Each number is 128 + 24 x the weight over its row's rms, rounded and kept within 0 to 255. Layers, rows and columns count from 0. The size above them is the row's rms in percent of the matrix's.

# layer 12 MLP down, 384x1024, rms 0.0483, rows 55-79, columns 0-127
size [101  97  97  99  99  97 102  99  99 104  98 103  99  98 100  99  98  99  96 101 100  97  94  98  97]
[[105  97 134 140 123 181 155 147 114 110 163 118 113 136 134 170 125 114 157 164 129 118 136 114 113 117 144 161 122 121 149 142 147  94 107 135 124 141 115 142  99 146 121  86 122 143  98 116 111 136 119 111 110 154 147 104 112 150 153 168 126 105 103 118 118 145 146 109 131 135 150 111 126 144 152 111 102 139 149 129 135 145 129  89 119 143  88 147  86 183 116 101  87 131 188 161  94 153 122  85 113 104 120 122 148 142 132  56 128 139  99 141 107 123 124  82 100 117  66 109 119 178 143 110 173  91 129 146]
 [128 131 133 102 164 141 132 172 124  88 138 168 134  80 111 132 127  97  99 110 107 105 119 163  97 119 121 159  88 131 119 147 173 134 174 130 132 121 153 141 152 159 119 122 130  88  71 159 152 125 128 135 119 105  87 170 148 169 165  90 148 117 146 134  96 114 156 155 128 133  89 161 134 120 117 154 127 157  69 130 117 118  90 152 121 119 152 166 144 137 120 118 109 121 164 106 137 109 125 137 142  87 134 118 172 152  94 101 137 158 100 153 113 117  96 188 145 175  96 153 126 120 137 104 114 139 124 120]
 [115 167 135 128 148 164 147 179 130 120 148 134 114 133  90 116 128 117 103 133 144 107 115 107 143 116 131 168 135 141 113  89 139  91 172  79  87 118 130 112 128 171 117 121 104 124 113  79 103 100 131 150 133 145 162 135 108 201 124 112 163 130 115 128 147 161 108 171 124 105 146 127 121 139 132 143 156 144 157 116 167 125 105  92 105 137 112 132  79 156 137 104 149 116 100  77 152 139 150 129 107 101 141 126 161 148  76 143 135 111 117 153 112  85 140 151 140 129 134 110 165 105 115 106 144 148 100 132]
 [126 130  92 114 134 158 146 154 134 144 168 153 131 128 110 124 176 177 144 137 161 152 112 102 131 112 112  91 130  85 149 136 112 163 123  81 130 146  95 130 124 139 161 119 148  89  99 129 155 147  54 101 103 124 135  93 153 124 147 131  85 124 120 155 142  87 122 138 168 120 166 110 154 120 139 161 161 136 143 148 108 118 126 148 114 128 152 121 125 103 122 149 102 122  94 130 115 118 107 127 111 148  96 137 159 151  95 129 114 114 115 103 128 131 118 144  93 161 116 130 137  99 111 121 143 173 146 131]
 [114 107 116 130 124 153 118 107 126 130 126 136 113 158 152 135 140 114 122 114 125 158 149 110 129 122 149 154 123 121 112 152  99 122 117 113 116 109 132 121 157 182 124  80 116 127 125 141 147 159 155 101 156 120 103 115 111 140 113 101  83 131 129 172 144 124 140 111 124 146 149 148 165 136  93 121 183 123 158 127 196 106 124 162 139 132  93 145 110 108 155 145 114 134 143  75 155  72 141 122 142 146  99 143 169 166 167 114  93 159 138 131 107 168 127 123 181 144 107 104 119 117  76 148 146 108 128 119]
 [119 108  92 129 144 152 128 130 194 161  93 134 103 104 133 127 134  96 126 141 132 111 150 134 139 124 121 114 131 213 145 124 172 110 163 178 148 126 104  72 109 132 121 110 145  88 172 148 128 141  97 132 124 102 103 140 172  62 145  99 125 110 135 115 128 143 134 157 109 152 101 152 120 143 158 178 158  74 108 120 156  96  95 140 130 170 104 156 128 128  93 160 148 105 144  93 135 104 134 122 107 140 164 143 141 125 128 150 137 111 146 124 130 126 151 114 103 154 150 116 125 113 123 122 103 107  96  88]
 [ 96 145 127 115 114 135  89 143 124  92 158 152  85 116 106 109 135 165 124 135 136 119 136 112 108 133 135 191 132 106  89 131 122 121 108  81 127 128 152 135 134  70 108 108 118 112 113 176 182 156 106 181 131  99  97 143 123 148 124 143 127 112 122 111 134 142 129 118 117 212 115  95 173 101 157 133  93 136 146 137 148 137 168 145 138 102 138  81 121 165 122 158 116  96 173 126 125 163 104 139  76 124 162 114 106 141 134 120 123 127 109 134 121 112 132  92 107 100 170 179 171 120 125 134 175 127 121 113]
 [115 122 102 150 143 101 113 148 125 119 110 132 125 171 109 116 154 131 102 161 142 153 147 119 183 144 130 185 124 119 149 154 109 127 159 158 110 149 113 131 116 162 137 135 132 157 166 126 124 122 149  96 128 100 124 151 112 148  96 167 124 192 127 151 142 136 124 101 106 118 104 135  92 121 161 139 121 155  80 193 132 125 130 154 125 121 126 149 109 159 155 142 148 127 131 145 100 109 155 141  89 116 130 114 134 163 123 117 121 129 174 137 160 165 100 146 118 144 135 179 147 144 101 113 121 154  74 102]
 [132 122 111 110  90 160 144  95 111 136 145 127 106 138 138 143  98 140 116 142 133 163 141 124 163 126 131 128  87 108 131 130 147 129 169 144 115 120 135 129  98 154 112 145 136 151 139 131  98 146 140  93 143 121 110 140 122 105 117 124 171 157  77 112 119 107 178 200 126 130 152 141 119 154 121 146 132 137 159 143 146  75 134 101 108  98 130 122  88 135 133 168 135 125 136 118 166  80 143 141 113 174 111 124 105 104 119 105 108 126 112 110 102 152 143 139  89  93 130 117  98 111 121 168 117 149 144 132]
 [120 146 127 183 131  91 109 143 141 141 120 111  93 185 147 119 111 119 150 138 159 120 136 130 153 123 143 157 152 155 147 108 131 113 126 111 138 117 114 153 132 134 158 111 111  94  99 135 146 115 111 167 108 127 146 107 125 118 122 129 131 103  75 114 110 140 135  98 140  97 141  85 154 169 145 142  75 121 183 134 127 102 178 159 115 115  96 178 150 137 106 176 111 112 154  78  92 147 170 159 144  91  82 100  90 150 166 135 155 122 103 110 128 105 137 135 126 140 101 144 136 153 148 135 117 167 117 130]
 [146 155 126  95 152 127 159 127 122 137 127 165 105 127 137 127 158 141  90 129  90 127 157 112 143 121 159 129 136 100 127 161 105  91 133 108 107  96 130 150 101  93 149 116  91 100 147 139 148  69 127 134 105 128 143 149 144 111  94  79 121 112 168 123 155 149 149 110 106  92 155 154 149 112 131 135 148 147 131 136 103 127 104 125 157  99 162 118 103 115 154 113 144 144 153 138 122  84 147 133 154 142 185 136 132 126 130 137 133 170  93 162 145 131  93 156 101 113 156 173 123 156 135 132 144 137 140 130]
 [148 177 126 122 134 105 162 103 161 139 138 116 133 167 138 136 161 124 149 141 119 117 128 114  84 111 135  73 114 144 131 132 119 163 161 107 137 101 117 104  93 138  92 145 120 109 159 108  98 180 114 145 141 136 112 103 122 188 130  92 127 133  97 117 159 117 148 144 135 128 108 100 126 185 148 127 132 110 102 133 121 135 112  58  75  91 147 150 155 110  95  81 154 163 138 152  85 149 146 122  96 130 146 128 156 123  95 102 127 160 102 151 115  95 161 110 178 135 124 123 116 142 129 145 124 144 115 158]
 [171 136 125 114 109 128 173 116 124 129 114 122 126 100 145 120 113 120 131 146 149 137 177 185 130 135 149 139 122 155 113 157  92 115 139 123 138  48 108 113 141 119 136 140 111 154 174 124 112 115 191 110  99 152 119 165 140 112 142 117 141  82 146 119 129 130  91 160 151 112 113 124 148 102 147 117 133 126 145 148 133 109 132 108 129 164 117 139  99 130 128 131 124 120 118 150 143 149 124 120  98 134 141 151 114 165 124 141 156 104 132 123 135 155 107 128 137 135 124 110 135 163 122 145 149  71 125 117]
 [132 111 176 108 168 156 110 120 158  93 148  91 133 170 138  99 122 124 114 147 205 163  76 111 165 152  77 124 167 125 107 104 115 151 122 114 110  96  98  83 171 115 116  98  92 105 112 122 141 203  91  95 113 111 127 149 107 170 101 118 108 104 164 133 162  90 128 169 165 128  48 139  99 139 156 149 130  70 145 130  93 119 113 120 141 131 150 168 140 134 123 123 180 155 128 119 112 139 107 109 176 142 134 155 147 129 144 151 155 118  99  84 161 143 132 137 112 104 127 140 122  95 188 154 128 118 140 120]
 [109 127 132 134 131 133 144 157 137 148 144 126 109 150 125 136  96  96 146 118 123 113 135 139  98 102 133 138 116 140 129 141 139 140 120  97 141  98 118  97  96 100 126 123 174 156 129 164 158 172 135 168 120 121 143  91 116  87 127 112 112  74  86 115 109 138 114 177 121 117 137 115 124  72 104 118 146 137 115 121  79  80 116 105 129 171 163 147 141 111 122 108 106  91 112 141 109 121 119 132  93 132 145 127 132 108 118  88 147 103 135 126 123 145 134 128 119 109 149 136 142 101 142 128 169 100 119  85]
 [154 122 136 116  95 135 191 112 123 123 125 117 151 111 116 150 125 110 119  96 139  99 143  94 155 152 106 162  95  62 115 107 111 131 132 134 149  98 113 159 112 143 120 115 102 137 106 124 130 112 153 144 155 112 146 168 120 177 110  94 122  92 160 153 124 118 121 146 104 130 120 129 119 158 134  94 150  99 162  94 150 141 145 139 128 199 125 100 136 114 137 141 117 147 157 110 140 132 144 135 123  97 142 125 126 144 173 117 127 145 108 135 132 168 134 149 136  66 173 120 135 131 118 139 114 166 108 149]
 [122  95 104 141 159 133 158 125 106 127 144 101 127  50 138 155  80 137 119 151 173  74  89 123 164 106 113 132 101 133 122 122 148 143 121 152 132 140 108 124 110  86 105 200 117 130 120  90 131 112 142 156 135 141 125 116 137 117 105 174  72 162 179  89 172 105 112 132 164 119 149 108 149 121 137 174 151 109 138 150 133 168 121 133 121 168 116 142 152 122 139 136 107  91 128  95 153 127 143 162 103 134 177 120 109 106 159 149 171  91  96 135 122 139 173 135 133  92 139 117 190  91 128  93 146 106 129 119]
 [ 94  96 118 121 155 110 153 114 119  87 128 102 149 138 150  94 149  93 140 103 127 115 110 133 148 144 120 138 117 136 178 108  87 113 113 113 110  78 105 148 143 119 110 161 138 112 159 146  99 117  89 117 140 107 108 125 105 141 173 113  80 128 118  93 115 152 142 117 155 150 109 120 123 129 138 123 183 126 107 143 134 168 106 142 143 100 107 117 145 117 125 107 125  95 178 140 151 127 143 118 146  84 144  73 102 106 154 131 131 174 138 139 166 145  80 105 168 107 153 147 137 205 123  92 158  81 118 125]
 [ 91 101 149 135  84 106 116  90 153 106 115 149 110 124 116  66  99 104 108 114 147 140 148 154 119 151 121 160 107 129 146 140 117 132 147 113  95 150 154 121 171 119 150 124 128 123 133 144 107  99 131 144 131 121 127 109 155 136  88 104 113 160 144  98 118 121 137 133 137 122 114 151 150 153 112 132 155 148 128 148  98 119 105 156 179 129  94 157 142 100 164 114 133 136 156 100 108  88 124 133 102 110 152 110 129 107 119  88 116 135  65 132 146 152 141 149 142 157 158 127 112 114  98 125 121 169 138 102]
 [ 97 133 133 149  94 123 134 130 134 138 130 124 139 120 112 120 146 175 174 122 127 126 105 134 119 136 137 123 106 132 127 141 109 103 129 153 144 158 128 132 123  86  47 161 163 134 120 113 126 100 129 134 117 125 126  89 146 119 119 100  78 154 175 155 115 119 105 110 131 128 137 153 166 165 119 125 138  89  98 114 108 116 112 106 164 132  95 190 179 150 120 182 125 120 127 103  73 111 156 118  92 128 153 124 138 140 119 162 103 133 107 112 129 135 134 167 131 157 154 144 167 127 164  95 122 125 131 133]
 [104 142 138 148 134 118 125 101 119 174 128 152 145 138 139 101 161 123 161 160 146 170  92  85 135 125 158 130 117  87 140 134 139 112 123 138 118 148 110 118  82 112 137  94 115 124 122 103 149 118  96 185 110 105 160 109 182 125 114 135  93 124  85  95 127 119  93 127 118 134 113 170 164 123 145 126 146 135 154 162 144 140 141 100 126  97 123 114 152 128 168 144 110 140 113 133 138 154 112 145 152 133 144 113 138 130 122  94 131 115 162  95  98 119 135 143 179 127 154 120 132 110 135 106 136 141 159 173]
 [127 129 129 137 129 114 122 174 145 125 147 133 141 130 146 119 166 117 136 141 165 144 109 155 118 172 146 147  91 140 145 130 123  89 157 123 133 117 108 110 151 106 107 128 117 125 183 123 148  71 145 133 112 119 139  88 118 141  70 142 142 167  95 112 131  97 148 129 128 116 129 141 180 157 117 135 174 122 146 164 172 131  96 135 145 148 184 118 118 141 121 132 123 136 152 107 143 135 158 134 100 171 127 138  92  98 148  83 125 103 169 112 170 109 126 146 139  71 114 145 122 110 138 109 137 131 121 132]
 [114 137 115 155 120 132 157 145 134 142 113 101 112 140 131 109 141  84  89 147 119 155 129 155 167 133 130 149 110 136 156 168 137 131 179 189 144 153 138 150 119 103 171 122 102 121 130 123 140 151 112  79 129 104 138 114 128 168 113 105 121 167 115 154 159 148 136 150 123 109 140 152 106 146 123 119 144 129 111 123 147 149 142 135 152 126 135 162 108 117 133 168 160 131 147 167 123 127 156 150 138 112 150 120 154 136 112  68 137 134 165 128 131 114 101 107 110 185 129 139 153 133 160 156 154 153 118  88]
 [117 142  87 164 137 122 142 151 163 123 121  93 152 110 109 120 167 113 115  95 107 138 129 208 120 111 147 127  89 146 106 150 136 124 122 130 115 109 127 107 102 124 145 115  94  91 158 115 108  89 131 142  97 100 159 141 166 101 138 166  80 137 131 130 180 157 160 150 104 158  81 143 144 188  76 134  95 122 134 112 123 121 143 157 116 119 141 118 113 124 145  97 110 136 208 107 100 150 112 132 110 160 112 143 139 142 158 122 123  88 205 129 166 141  87 139 151 137 127 154 132  94 129 121 138 142 152 115]
 [118 111 108 137 170 118 156 149 104  97 111 109 149  93 131 119  85 179 125 115 145 113 128 121 117 113 135 151  95  89 141 140 157 135 138 154 120 124 156 106 128 111 137  82 145 127 102 134 143 127 126 166 136 119 125 129 132 116 120  93 128  94 104  96  99 119 130 120 118 103 125 101 124 131  98 142 135 174  84  87 170 167 133 128 147 127 185 103 131 129 100 140 152  96 107  92 123 130 146 122 147 142 169 134 147 119 126 140 169 162 111 131 136 147 113 152 140 161  74 116 156 188 157 106 116 127 128 135]]